Weights of a small transformer language model.
Architecture: RMSNorm before each block, rotary positions, no biases in attention or MLP, untied embeddings.
Each number is 50 + 12 x the weight over the matrix's rms, rounded and kept within 0 to 99. Layers, rows and columns count from 0.

# up: layer 2 MLP up, 1728x640, rms 0.0351, rows 68-102, columns 256-319
# down: layer 2 MLP down (transposed), 1728x640, rms 0.0302, rows 68-102, columns 256-319
# gate: layer 2 MLP gate, 1728x640, rms 0.0366, rows 69-103, columns 256-319
up68:58 46 56 43 43 43 58 49 35 40 68 34 60 27 43 70 35 18 53 56 53 52 59 54 66 47 71 64 37 56 45 35 47 66 32 58 52 48 59 47 58 61 46 65 40 40 43 49 52 72 62 48 60 41 36 44 70 56 46 45 58 54 36 39
down68:55 67 38 51 43 41 40 40 54 28 47 44 63 56 45 34 52 57 40 41 48 52 38 63 38 49 36 22 34 43 51 62 59 21 43 49 49 47 43 59 37 51 77 42 22 43 56 47 45 59 42 63 49 64 57 41 67 53 71 42 56 49 40 48
gate69:29 61 34 56 41 48 56 44 65 48 66 72 43 38 54 56 43 63 34 43 36 60 56 62 64 50 41 64 62 46 67 45 56 42 57 52 48 56 40 69 45 41 43 48 47 44 63 59 35 53 43 55 54 23 62 45 62 35 64 58 52 44 66 36
up69:59 70 50 73 52 40 69 48 59 53 46 38 53 64 58 60 54 58 71 44 49 47 38 55 60 78 47 47 44 49 66 47 63 63 54 55 60 54 38 37 46 24 46 35 20 46 57 62 44 23 26 51 47 37 38 36 51 51 51 24 55 62 36 58
down69:44 38 44 33 37 38 47 57 39 57 17 76 39 28 36 47 57 41 56 47 50 46 55 55 52 42 54 61 59 26 46 39 57 46 57 30 65 36 56 57 41 48 53 37 48 57 52 58 42 52 54 47 54 62 37 72 48 37 35 60 66 51 40 63
gate70:41 74 55 69 54 29 50 57 56 58 56 66 58 41 46 36 48 59 46 65 70 45 38 31 58 39 56 41 53 58 40 45 59 57 60 46 53 42 57 37 61 67 43 55 40 38 54 53 61 64 45 42 44 44 59 38 42 57 76 38 65 60 52 64
up70:52 51 39 59 50 44 68 49 50 34 69 36 63 27 40 43 42 37 46 43 64 59 53 30 59 40 44 33 51 47 54 56 54 60 57 67 50 65 59 51 46 57 44 65 42 35 57 35 38 51 40 72 43 47 49 50 60 39 42 39 47 42 40 45
down70:53 31 40 46 52 60 39 56 49 56 51 28 55 30 47 45 51 65 59 58 42 49 65 56 48 37 61 56 54 41 56 40 81 57 52 68 60 47 49 57 41 54 30 54 62 41 41 47 57 44 26 42 60 56 44 50 49 42 57 55 52 37 51 47
gate71:61 38 67 72 47 77 62 56 40 43 35 50 40 67 47 51 24 45 70 41 72 61 39 35 35 63 72 38 69 50 46 74 54 55 49 46 30 84 44 49 60 59 57 67 45 66 36 25 42 53 36 48 63 29 46 18 41 40 63 39 36 42 64 22
up71:68 49 37 63 53 34 32 47 51 47 37 54 63 47 57 55 55 67 39 58 21 50 47 66 56 49 50 55 49 61 36 46 40 75 25 43 47 34 32 42 57 70 47 36 66 52 45 69 55 35 47 56 29 51 40 75 48 56 51 58 59 61 37 46
down71:49 38 79 58 45 60 35 58 49 34 50 69 47 61 55 79 34 40 59 35 50 48 54 60 46 40 49 53 44 45 18 56 45 47 42 59 42 71 29 64 66 57 47 52 62 46 47 39 45 29 49 41 30 55 47 49 48 23 59 53 49 51 56 53
gate72:38 44 46 43 72 41 57 31 57 36 40 57 65 74 52 64 72 54 43 69 59 57 51 54 51 38 55 35 47 55 31 50 55 52 38 50 46 40 49 71 74 51 51 49 46 48 36 54 45 43 39 20 45 53 55 35 45 41 38 58 51 41 37 56
up72:59 78 53 63 51 47 27 59 57 55 46 45 28 34 41 82 56 35 64 44 51 60 39 66 48 77 59 35 56 46 63 29 67 50 67 62 59 51 38 66 33 52 40 57 56 60 67 53 35 48 56 61 65 80 20 61 55 52 50 51 50 66 44 48
down72:36 44 56 65 59 58 39 62 67 65 64 52 00 44 52 59 25 44 38 47 50 54 51 61 67 45 53 65 59 59 44 36 42 56 38 63 62 54 34 44 38 56 62 66 34 09 50 51 59 63 55 54 68 48 22 69 45 68 38 40 34 73 64 36
gate73:65 49 35 64 58 57 57 53 45 47 41 59 56 47 53 73 48 57 36 63 65 43 51 45 49 49 56 66 40 36 59 45 58 38 32 53 49 41 59 31 43 68 59 53 65 30 52 46 49 58 42 39 53 51 42 59 35 46 61 39 70 72 45 48
up73:46 52 56 74 60 41 64 70 56 49 71 39 40 55 23 52 49 49 35 80 45 49 49 25 62 44 46 41 43 43 62 56 66 71 46 49 54 39 41 33 48 59 44 43 65 66 45 45 44 61 48 57 39 62 44 48 53 45 44 52 49 83 72 78
down73:38 56 61 32 56 33 45 39 37 34 66 39 30 53 45 60 64 47 54 38 31 48 57 37 46 56 43 24 65 63 47 43 37 66 40 58 49 36 39 62 65 37 33 41 30 61 57 41 50 60 67 66 38 57 54 24 45 53 55 56 40 33 44 62
gate74:61 34 32 52 50 68 67 35 58 53 51 40 45 59 40 52 56 50 53 39 60 45 64 54 36 27 41 38 77 40 53 42 56 39 30 52 60 13 47 40 50 46 74 69 58 48 39 71 31 54 42 53 60 29 73 37 48 40 38 60 58 44 61 61
up74:45 54 31 70 51 36 43 47 63 43 46 33 45 61 43 50 32 59 19 56 60 26 49 63 57 70 58 23 56 51 67 57 52 56 35 61 52 60 35 39 52 60 49 59 56 50 33 44 46 45 47 38 63 22 49 44 41 56 48 82 67 37 43 40
down74:58 47 47 54 48 48 63 65 43 48 54 70 34 59 53 38 52 44 46 43 50 84 65 58 28 63 53 51 28 52 43 19 50 60 51 61 30 58 72 49 67 50 51 43 67 40 54 47 51 33 38 27 44 49 47 57 35 50 34 71 47 75 67 70
gate75:50 31 44 46 55 68 68 62 53 37 46 33 46 38 40 48 54 46 37 58 52 62 46 46 65 64 53 45 57 48 40 47 56 65 45 49 52 47 39 51 51 54 52 51 57 35 34 44 65 51 48 52 66 60 33 66 35 41 45 54 42 46 66 59
up75:56 40 53 30 43 43 57 40 23 35 32 89 50 37 49 43 84 49 65 48 38 55 49 41 41 57 51 45 38 63 35 54 55 42 32 38 85 45 61 53 46 45 50 64 25 74 30 44 38 56 47 50 47 51 41 51 55 80 41 29 42 40 35 27
down75:43 75 36 57 57 57 63 25 48 24 43 67 32 32 76 37 47 43 53 68 44 52 58 50 35 44 65 45 52 62 35 50 70 57 40 71 40 42 39 57 64 52 53 47 54 44 49 57 58 51 74 48 59 31 50 41 71 49 51 34 61 57 57 56
gate76:66 49 41 56 49 47 41 57 37 47 66 53 50 39 42 47 70 51 57 52 49 62 61 45 51 26 62 59 29 21 49 38 58 76 51 31 42 43 34 62 43 49 44 41 53 35 54 53 56 42 54 45 65 46 43 76 50 41 58 73 58 44 35 53
up76:51 71 54 53 53 67 39 58 67 63 56 31 51 56 50 52 46 39 55 53 55 48 53 67 53 64 55 52 63 44 38 54 45 63 41 43 50 55 54 62 33 45 37 43 41 35 45 50 71 42 50 56 66 51 58 53 47 54 50 59 64 52 51 57
down76:37 49 49 62 63 75 43 25 58 59 41 26 54 39 49 54 38 41 37 69 66 58 41 51 36 59 64 50 46 73 53 52 44 37 29 47 46 57 32 58 56 60 39 42 58 54 64 50 45 49 54 62 59 35 60 42 54 46 48 58 47 73 65 43
gate77:56 36 35 55 44 66 35 61 68 62 33 51 53 56 61 62 38 57 46 61 49 70 49 54 57 61 29 71 45 52 47 38 37 43 56 38 38 52 44 60 41 49 81 65 40 67 53 44 39 38 46 36 62 55 54 39 36 60 64 40 36 61 63 46
up77:62 53 45 54 55 54 56 63 53 49 47 69 23 53 45 64 42 42 57 58 63 47 42 38 65 67 27 51 61 59 41 28 31 53 28 52 58 58 57 39 56 44 58 44 52 63 57 69 58 36 45 48 57 38 56 59 31 53 45 46 26 56 59 64
down77:45 47 60 51 57 55 43 42 37 65 44 44 76 34 48 45 58 47 56 57 63 42 51 47 44 34 71 60 41 46 64 39 35 43 37 62 32 49 59 65 41 41 56 47 47 42 53 31 52 60 66 36 55 65 43 50 50 55 50 40 73 54 62 57
gate78:64 46 57 19 45 42 33 51 40 42 76 64 61 58 43 41 47 39 52 45 51 49 54 42 34 76 55 66 18 51 42 56 38 15 42 15 56 54 51 67 57 51 47 46 33 70 56 48 53 43 54 43 73 40 45 57 48 34 40 52 51 57 58 48
up78:37 56 63 55 52 30 64 46 41 62 44 67 33 31 59 64 50 22 62 47 41 38 38 50 64 34 54 29 85 65 58 56 54 47 46 65 40 46 56 40 43 58 30 58 38 30 48 86 58 71 47 76 52 59 37 48 50 54 65 45 54 31 19 36
down78:38 54 57 54 71 51 60 59 17 35 48 60 36 34 37 63 57 54 46 54 55 45 32 49 55 43 49 94 52 52 19 36 43 73 37 66 54 39 62 39 64 49 42 65 56 32 38 65 52 45 57 67 44 42 54 48 46 58 57 48 33 62 38 58
gate79:55 42 56 61 38 32 55 58 44 61 60 38 54 51 40 47 47 55 41 60 48 50 68 40 59 60 53 44 44 50 51 48 53 61 34 56 47 53 49 58 53 27 52 47 59 57 33 54 62 30 43 39 47 65 46 75 72 13 34 62 46 38 47 46
up79:36 50 74 51 35 30 55 35 49 52 69 56 31 64 69 41 57 55 53 72 35 32 61 53 61 45 36 46 40 64 45 61 55 58 58 55 39 32 74 41 42 31 33 59 65 61 58 37 45 53 51 59 65 70 45 66 49 51 17 56 46 54 59 42
down79:71 57 42 51 57 61 44 48 57 65 45 46 51 55 43 59 40 55 54 38 45 70 43 71 35 67 56 61 50 42 63 69 45 35 42 55 45 45 22 53 40 49 64 46 43 59 55 62 51 41 44 47 52 47 51 43 47 70 79 45 66 62 51 66
gate80:40 33 20 58 41 85 59 68 54 56 60 45 68 61 56 57 40 63 44 44 65 49 61 42 56 47 67 60 51 36 54 43 55 40 49 52 60 42 51 48 41 29 56 39 63 55 48 51 70 53 40 28 38 54 70 42 50 41 55 30 67 56 46 46
up80:42 61 36 69 57 47 38 50 42 53 55 42 68 69 19 48 29 62 43 66 49 42 54 39 42 53 73 56 31 49 35 36 36 30 49 67 63 36 44 36 26 53 50 33 53 40 62 45 74 49 59 47 54 61 58 33 53 65 55 22 57 47 63 63
down80:58 39 53 50 76 51 48 36 33 36 39 71 46 44 27 55 64 41 33 47 54 19 24 51 46 49 73 63 52 64 34 44 38 56 53 47 59 50 42 26 44 49 49 71 38 26 67 40 39 61 50 49 66 34 47 24 41 82 57 46 55 27 55 76
gate81:52 59 49 34 66 66 45 55 49 52 25 48 58 44 29 55 46 51 61 54 38 84 49 55 27 74 53 55 53 37 43 49 57 39 64 55 53 71 60 52 53 46 56 32 57 30 65 42 57 57 35 51 50 28 53 68 56 56 58 73 46 68 38 36
up81:43 53 51 74 58 75 50 43 67 28 74 50 36 55 52 75 36 66 46 33 26 38 59 57 41 55 56 48 59 43 44 70 75 44 46 32 70 24 52 76 64 50 65 58 33 62 47 46 49 47 41 38 39 43 57 33 58 32 43 59 53 57 51 27
down81:54 68 45 68 59 56 55 39 52 38 62 54 68 45 64 61 37 51 49 60 26 55 54 43 23 59 60 55 48 37 32 64 80 65 59 47 43 46 49 61 44 64 62 39 51 38 76 41 54 56 28 57 58 46 49 42 65 69 50 83 73 58 34 34
gate82:28 58 42 48 30 44 66 29 60 68 39 55 53 58 50 51 55 32 55 50 46 39 41 57 52 55 43 36 47 40 49 52 59 42 48 61 44 39 57 39 48 59 62 48 48 55 45 41 76 45 43 42 46 42 50 40 64 60 67 33 46 35 50 50
up82:66 44 39 55 60 35 68 67 59 26 52 36 49 53 39 40 71 66 49 41 62 54 62 36 39 54 44 56 67 48 42 54 55 53 59 53 61 55 43 77 70 55 51 35 54 50 56 39 38 66 42 51 24 33 68 53 57 38 47 64 54 40 39 49
down82:39 65 43 59 39 66 47 43 40 47 55 47 61 61 42 39 50 46 43 59 49 31 63 49 69 54 62 35 36 40 47 34 53 46 45 69 33 56 47 37 23 51 53 68 38 43 47 63 54 46 62 53 58 73 38 57 60 49 53 28 37 53 56 22
gate83:66 36 68 32 41 63 44 48 55 47 55 36 53 66 52 60 49 46 69 45 38 44 47 63 43 60 33 46 48 63 38 46 55 54 28 46 47 71 35 45 46 48 42 47 40 52 51 69 50 39 50 57 39 48 50 26 29 46 46 43 37 52 77 47
up83:41 46 49 50 36 26 40 24 39 36 67 47 62 40 66 30 52 47 33 47 58 46 65 53 66 57 64 63 52 61 79 50 57 50 24 40 45 52 58 33 64 58 53 58 68 43 42 35 55 46 46 59 16 37 66 40 56 65 62 48 71 63 56 30
down83:57 57 31 42 29 48 49 54 64 28 31 23 38 50 37 56 50 37 36 40 71 24 60 46 50 48 58 40 51 54 57 43 72 66 65 46 56 56 60 58 48 60 32 55 38 75 55 57 50 75 53 61 53 61 61 61 57 58 40 47 74 37 34 55
gate84:58 37 44 54 66 42 39 57 48 50 45 65 39 48 63 60 38 36 47 45 44 29 54 54 58 52 42 38 41 30 44 51 42 30 50 59 53 48 26 39 44 58 57 50 68 53 62 53 63 56 72 58 51 51 56 57 57 42 78 38 48 28 50 46
up84:51 51 41 55 51 61 39 50 50 58 51 53 39 58 48 65 53 53 50 65 26 48 44 30 57 47 66 50 61 34 28 56 42 45 44 66 61 41 21 64 49 66 30 34 43 49 53 45 59 57 62 74 59 45 44 47 47 46 51 41 41 37 51 41
down84:50 57 52 62 52 17 61 40 41 64 54 50 75 42 51 25 36 65 23 53 71 56 51 58 56 68 29 41 51 47 61 55 43 31 50 60 42 55 72 57 44 37 47 40 61 61 41 22 71 55 61 32 61 59 61 48 58 57 33 48 46 26 63 59
gate85:60 65 64 58 67 42 44 38 69 30 73 63 37 73 56 57 51 60 41 55 48 50 50 63 43 44 35 37 59 28 60 25 53 43 30 37 44 40 57 69 49 67 56 30 36 53 50 46 54 61 52 40 29 47 67 30 35 58 38 48 57 54 62 45
up85:51 42 49 60 61 59 63 53 48 56 36 61 52 60 49 60 49 49 21 38 38 38 41 44 44 48 20 45 47 42 42 48 52 53 32 35 49 38 45 65 51 56 63 54 14 50 54 81 42 55 41 48 52 33 55 45 49 63 42 50 48 33 70 52
down85:43 75 45 33 48 75 56 57 45 64 46 51 61 32 45 63 44 42 42 57 29 38 52 25 70 44 34 30 61 57 33 49 35 63 50 61 43 43 31 58 40 46 53 60 09 48 48 75 40 48 46 62 68 40 56 61 72 46 43 55 45 48 64 51
gate86:50 48 51 53 59 47 45 47 61 51 49 41 37 45 72 73 38 53 38 58 58 62 40 52 40 48 72 55 38 54 54 53 37 53 36 63 41 57 54 44 59 44 65 47 26 52 54 52 68 49 60 46 70 31 52 44 28 72 46 42 51 50 52 45
up86:48 52 59 50 53 47 71 24 47 63 67 42 45 72 30 62 48 26 36 51 54 42 64 48 53 45 12 48 67 55 34 64 64 50 42 37 46 58 49 58 57 50 62 52 57 61 53 31 69 32 61 57 34 57 51 61 31 33 72 43 47 50 33 40
down86:35 56 43 65 56 37 53 20 46 71 60 31 35 58 24 32 62 51 52 43 46 64 54 55 49 49 37 70 54 72 39 49 77 41 43 46 27 21 40 63 34 44 41 29 54 59 45 39 53 56 63 38 47 63 39 40 47 42 62 19 28 53 45 54
gate87:31 66 57 44 64 20 42 60 62 51 64 48 52 37 59 63 42 62 48 60 38 53 38 60 69 50 47 45 52 54 42 37 70 43 39 40 42 51 64 48 29 51 50 50 28 76 43 50 49 53 49 31 36 60 63 51 37 60 54 59 48 32 75 42
up87:43 36 69 67 69 60 61 59 59 58 39 52 25 44 60 48 43 50 68 50 76 56 36 56 49 67 51 60 39 49 42 57 59 43 61 39 62 54 54 31 40 51 61 39 51 70 57 54 58 55 58 55 45 53 60 44 41 64 59 37 49 61 56 39
down87:55 49 40 57 81 39 53 52 32 34 45 30 57 34 59 38 55 51 40 64 37 45 46 66 64 50 61 63 54 65 42 42 64 58 53 56 42 31 67 46 24 43 48 60 36 49 62 66 36 51 35 65 19 56 45 41 46 61 59 42 41 49 40 31
gate88:58 54 44 54 53 42 50 44 53 49 31 50 63 52 51 57 46 33 46 42 62 40 37 52 52 44 46 40 52 62 37 56 46 52 46 51 64 55 33 56 53 40 49 64 43 68 46 44 66 49 54 38 48 57 50 38 48 54 61 59 41 52 48 43
up88:60 39 57 45 54 39 49 57 48 47 56 56 52 63 51 60 33 56 54 56 38 51 49 33 56 43 43 53 48 49 63 52 48 48 50 41 63 41 48 42 43 61 37 47 49 54 39 42 46 45 45 35 51 66 52 42 55 55 37 70 77 44 46 70
down88:52 44 60 63 60 63 42 38 61 54 34 47 47 37 60 51 78 45 50 46 65 49 62 43 48 50 48 65 60 57 31 47 66 44 47 59 52 41 57 53 44 41 51 37 58 49 44 56 47 54 53 65 41 41 47 58 51 45 67 32 42 57 55 18
gate89:74 37 36 40 39 45 53 38 53 27 39 86 36 40 59 56 70 47 47 76 73 54 38 50 50 56 59 54 49 59 44 58 17 36 37 33 55 53 57 45 59 60 30 44 51 50 41 38 61 59 61 38 53 63 57 41 43 72 67 42 64 11 35 32
up89:33 59 46 39 50 47 56 58 49 52 62 27 54 41 60 62 43 82 38 47 29 42 63 36 62 51 52 57 28 47 41 43 59 38 44 42 64 18 35 48 20 35 48 56 49 62 49 57 45 52 30 63 68 46 48 41 53 53 35 39 42 35 31 38
down89:37 57 52 34 69 42 34 66 45 45 47 29 57 43 53 67 58 58 39 43 36 28 32 39 45 31 39 47 53 61 36 46 44 48 38 63 48 32 48 52 39 43 51 48 62 55 36 43 44 69 47 64 57 49 57 29 46 45 45 62 54 54 32 38
gate90:35 34 47 41 45 54 49 64 46 26 51 50 57 40 46 59 40 55 43 39 51 66 55 50 63 34 46 77 74 44 50 70 36 64 59 37 68 65 63 19 45 51 60 52 28 65 36 48 65 42 49 55 37 55 64 14 66 34 49 48 49 44 57 55
up90:40 78 47 45 38 48 45 52 54 60 46 71 53 51 51 48 62 52 49 64 46 63 46 69 67 57 61 59 64 31 56 28 50 39 54 47 57 55 38 58 40 40 67 41 34 45 47 55 45 38 53 61 37 39 41 57 41 47 76 38 49 50 53 96
down90:43 51 24 61 76 62 49 48 40 56 57 37 53 43 59 54 53 62 57 62 75 56 16 36 49 39 70 50 63 41 43 31 42 48 81 72 57 48 55 57 57 39 78 41 51 55 65 42 52 47 52 51 47 49 44 40 45 54 63 47 50 65 48 54
gate91:52 40 43 50 65 65 30 39 42 59 40 30 53 78 57 66 71 49 51 54 45 37 49 47 26 73 51 36 55 58 59 49 42 45 39 66 63 30 62 54 50 71 69 59 55 55 55 45 37 42 43 45 48 50 39 26 46 54 50 45 60 57 33 47
up91:58 42 68 25 52 38 53 58 56 59 56 29 57 44 48 62 61 58 38 27 56 61 28 66 55 58 35 41 25 35 55 46 67 59 68 55 48 37 25 73 44 44 28 73 28 21 55 47 65 50 25 55 48 47 46 70 59 58 67 61 43 37 29 64
down91:42 63 34 65 29 50 48 46 60 47 48 64 67 44 66 38 59 25 41 55 45 29 45 65 72 47 55 48 73 60 48 53 51 38 47 72 57 60 27 52 43 49 48 83 51 29 45 50 52 25 51 50 34 35 59 60 58 47 35 63 52 54 10 51
gate92:56 50 52 26 37 59 45 42 62 65 39 41 47 41 60 48 48 40 37 38 45 39 43 45 58 51 36 64 38 51 62 52 24 63 37 40 57 67 44 54 36 54 53 54 46 57 54 38 53 57 36 52 70 48 94 45 57 39 58 30 49 25 47 36
up92:66 44 53 48 49 68 39 56 65 52 43 22 42 45 65 55 46 40 48 28 63 58 48 55 61 42 48 64 33 51 46 50 59 63 67 41 38 32 33 79 40 47 57 64 77 54 51 68 48 57 63 32 59 65 37 44 64 47 36 66 51 64 60 56
down92:54 35 79 46 44 51 49 46 55 47 60 78 56 35 57 50 54 48 21 52 40 39 49 55 36 34 37 41 37 70 49 48 27 56 40 54 43 57 58 51 46 28 40 50 42 59 52 50 61 35 35 66 28 81 37 52 54 61 53 47 31 47 34 22
gate93:56 41 55 43 56 50 39 69 42 62 69 73 53 61 57 50 44 58 38 50 55 46 36 57 41 46 53 57 56 43 49 51 35 40 38 49 68 57 45 54 39 59 38 41 27 67 41 47 60 54 33 45 40 46 68 34 51 49 37 54 54 45 67 35
up93:60 34 62 59 34 45 49 62 56 63 44 54 62 52 60 56 55 50 41 59 30 51 37 48 43 42 32 14 50 63 42 50 42 44 58 43 38 61 41 40 49 57 57 77 30 41 44 42 61 35 44 50 49 41 49 46 51 51 58 47 42 45 70 37
down93:60 53 36 59 51 67 68 24 64 56 34 39 46 32 46 39 54 51 61 55 39 46 54 39 44 45 53 40 55 69 42 57 61 69 68 36 46 48 54 45 48 30 61 34 35 27 48 49 58 33 59 64 58 66 45 57 42 40 51 44 55 53 57 49
gate94:52 76 65 51 40 71 43 63 57 58 52 62 59 67 60 53 49 45 61 43 42 41 37 37 54 55 59 54 63 37 59 45 49 57 39 58 28 67 44 22 69 40 36 53 27 68 43 46 44 66 42 42 57 55 56 38 64 39 40 59 67 43 43 45
up94:50 36 32 34 62 54 25 48 23 42 67 47 69 22 55 59 56 82 47 38 54 56 67 56 20 36 60 49 49 33 44 55 59 48 46 37 51 48 58 41 62 62 54 31 54 52 27 47 62 45 44 50 66 51 49 41 46 36 38 49 36 56 59 54
down94:60 74 52 44 46 66 53 50 58 59 47 66 62 51 68 52 47 45 55 45 57 52 29 57 41 52 54 44 48 45 37 47 50 48 50 57 33 73 45 17 57 51 46 50 43 65 53 42 42 67 43 42 63 45 47 53 69 34 42 53 70 46 36 52
gate95:55 47 35 56 56 43 56 73 48 51 47 49 25 73 55 51 51 41 22 47 44 39 51 76 68 58 34 53 62 55 37 54 43 43 51 48 56 51 55 38 53 52 46 62 39 50 48 42 42 51 40 36 39 56 45 74 71 49 31 54 59 54 59 39
up95:62 47 49 53 31 41 45 47 55 51 50 49 70 54 47 50 39 50 29 79 45 63 47 46 44 52 49 65 53 48 47 32 36 67 58 55 22 49 55 82 59 47 49 33 54 45 69 42 36 43 46 48 77 45 54 31 38 68 67 49 31 26 30 38
down95:40 32 75 66 60 54 39 67 39 27 42 40 62 19 43 48 47 52 79 67 52 47 51 41 33 63 73 47 34 51 71 48 47 50 42 36 38 46 46 58 42 38 49 37 51 77 57 37 23 56 70 72 50 35 52 24 59 69 71 55 40 46 49 37
gate96:60 59 52 37 61 52 57 37 41 69 37 57 35 54 52 44 63 49 47 36 48 71 49 34 76 54 32 26 62 28 42 37 48 51 57 28 47 47 55 64 58 31 55 26 49 43 44 55 47 62 49 51 52 48 63 80 54 34 41 49 52 39 57 55
up96:59 50 41 62 44 59 47 57 59 37 49 61 61 59 61 42 62 47 79 55 39 42 30 35 51 47 57 45 59 50 57 47 54 35 50 58 72 42 35 59 48 63 42 59 53 32 52 69 54 45 31 61 57 62 49 54 54 47 68 56 50 50 36 55
down96:61 55 40 55 39 52 67 62 42 43 42 70 61 56 49 32 57 49 62 62 43 54 39 45 17 49 62 53 43 57 51 56 42 28 56 51 58 50 26 46 72 61 53 63 36 34 59 64 32 62 50 48 46 46 19 54 53 35 49 46 66 48 57 40
gate97:49 55 67 42 53 51 65 48 59 48 73 37 49 43 59 47 50 50 71 44 65 56 48 62 52 56 65 46 49 40 38 52 47 28 32 41 47 58 46 42 48 45 44 48 55 74 22 63 54 49 46 54 39 63 59 43 41 53 63 35 46 48 83 55
up97:64 46 28 46 43 57 51 44 43 67 50 73 50 71 54 68 57 42 42 82 61 35 41 59 46 65 44 57 69 42 33 48 57 59 55 40 52 49 61 51 48 56 47 36 28 53 64 52 33 72 46 39 52 36 54 54 43 65 54 47 54 58 54 49
down97:53 42 44 42 39 42 51 50 55 55 49 46 50 56 59 54 60 32 47 70 56 39 09 56 49 63 49 64 55 41 42 43 56 53 48 43 57 55 46 47 54 67 44 46 50 60 52 58 48 73 42 50 49 46 63 49 56 66 56 47 63 51 52 45
gate98:57 31 42 34 70 37 51 33 54 55 55 57 36 30 64 47 39 35 50 35 66 62 36 34 65 49 67 83 62 52 33 48 51 40 37 29 61 46 37 46 57 50 60 51 16 61 61 65 51 45 59 45 55 57 56 29 29 58 56 34 40 48 56 62
up98:61 36 58 45 33 33 57 57 51 29 57 58 43 51 55 40 41 59 41 40 47 69 45 43 60 52 47 46 49 80 43 50 30 48 53 56 53 46 47 36 31 49 75 52 45 38 57 46 43 23 48 51 32 57 72 61 33 42 84 45 39 44 51 52
down98:54 48 34 45 27 28 61 49 65 51 46 39 60 55 49 50 37 51 47 49 47 49 46 38 38 50 35 60 52 45 56 49 69 31 43 45 47 67 57 36 42 62 45 37 64 45 35 34 58 60 32 49 53 55 48 77 56 35 62 48 50 49 35 52
gate99:53 51 41 54 54 41 53 49 63 59 48 49 49 48 60 52 42 51 37 37 49 76 39 49 54 58 46 50 39 48 61 59 56 75 28 51 53 56 52 45 49 28 42 51 36 53 54 42 49 44 45 50 41 23 65 48 57 51 56 39 38 42 74 33
up99:57 58 60 53 55 48 65 40 44 49 67 61 55 52 27 48 50 64 61 49 64 37 37 38 43 73 53 24 48 58 38 35 54 47 58 26 40 54 63 23 58 55 60 36 53 44 47 59 52 74 45 56 47 27 50 64 55 44 47 51 55 54 59 67
down99:59 54 54 64 61 47 51 31 45 61 56 72 47 54 40 54 50 67 63 36 29 66 42 56 57 54 26 51 44 64 48 68 53 54 57 32 46 42 53 44 60 44 60 46 35 70 58 56 31 61 38 42 42 33 53 62 60 67 67 52 47 60 50 59
gate100:47 50 47 39 65 40 28 46 28 50 50 56 50 23 64 36 55 66 54 65 58 34 44 57 40 55 54 52 58 53 47 43 45 66 55 49 48 55 46 36 48 57 40 41 79 33 46 49 56 64 53 40 52 34 45 50 46 62 54 42 55 62 30 43
up100:54 69 42 80 61 53 48 57 57 74 45 60 49 44 50 46 53 49 33 55 52 45 48 50 46 56 35 27 52 38 61 50 50 42 46 56 45 49 50 59 28 52 56 54 55 47 62 50 52 49 53 56 55 48 39 54 50 65 55 69 40 79 63 35
down100:49 58 42 67 59 41 38 49 51 53 41 69 66 50 45 41 53 59 38 62 46 39 45 43 77 40 30 50 58 62 49 42 69 43 54 44 48 36 56 45 56 38 58 65 60 54 77 46 55 47 51 62 54 60 61 42 63 43 37 39 48 66 63 17
gate101:57 68 57 59 50 46 44 54 61 21 57 26 50 63 48 67 50 59 47 38 50 45 43 38 52 39 44 63 53 52 54 57 43 52 37 54 45 54 34 33 59 51 50 55 40 50 35 62 63 41 41 53 46 53 42 53 58 72 50 59 44 41 63 30
up101:37 61 50 51 35 44 43 75 67 29 49 43 47 72 36 49 46 70 33 25 50 53 38 38 53 34 41 67 46 59 57 47 62 65 57 57 37 43 58 57 35 35 73 50 41 33 55 64 69 44 50 69 38 48 55 36 44 45 56 57 59 64 53 37
down101:40 64 50 58 28 37 56 60 59 57 58 45 50 67 52 51 27 54 40 52 44 39 42 41 48 43 31 51 69 57 58 52 61 61 66 37 61 52 59 41 36 61 77 54 59 38 58 45 53 54 44 54 50 41 51 52 50 34 56 55 60 68 52 64
gate102:52 39 49 48 54 45 63 59 57 59 63 53 59 53 70 58 44 52 38 38 39 56 51 52 40 65 45 59 54 30 71 76 58 36 50 40 63 57 38 66 59 58 45 70 22 46 34 38 64 48 46 37 39 10 66 13 43 47 50 56 45 40 59 38
up102:51 55 45 66 33 41 58 40 49 52 45 34 48 57 47 32 67 53 44 67 56 55 42 43 43 30 63 75 65 48 33 42 30 45 50 71 66 48 53 83 58 43 69 53 53 53 34 35 36 36 67 46 57 52 61 35 35 77 48 41 36 48 43 66
down102:50 63 59 50 40 70 33 52 67 49 79 55 55 37 53 52 45 69 55 60 71 51 37 55 52 63 56 54 73 43 19 36 47 46 59 74 65 70 42 41 43 58 30 74 64 73 42 50 34 36 66 47 49 65 47 65 54 50 49 21 52 44 36 40
gate103:38 41 45 49 43 43 57 31 47 46 61 69 59 50 58 41 62 39 46 70 46 68 52 63 48 40 71 50 51 47 41 56 35 31 50 50 52 45 45 63 52 50 47 63 25 59 67 70 57 62 60 53 42 41 46 60 43 52 41 34 73 50 55 41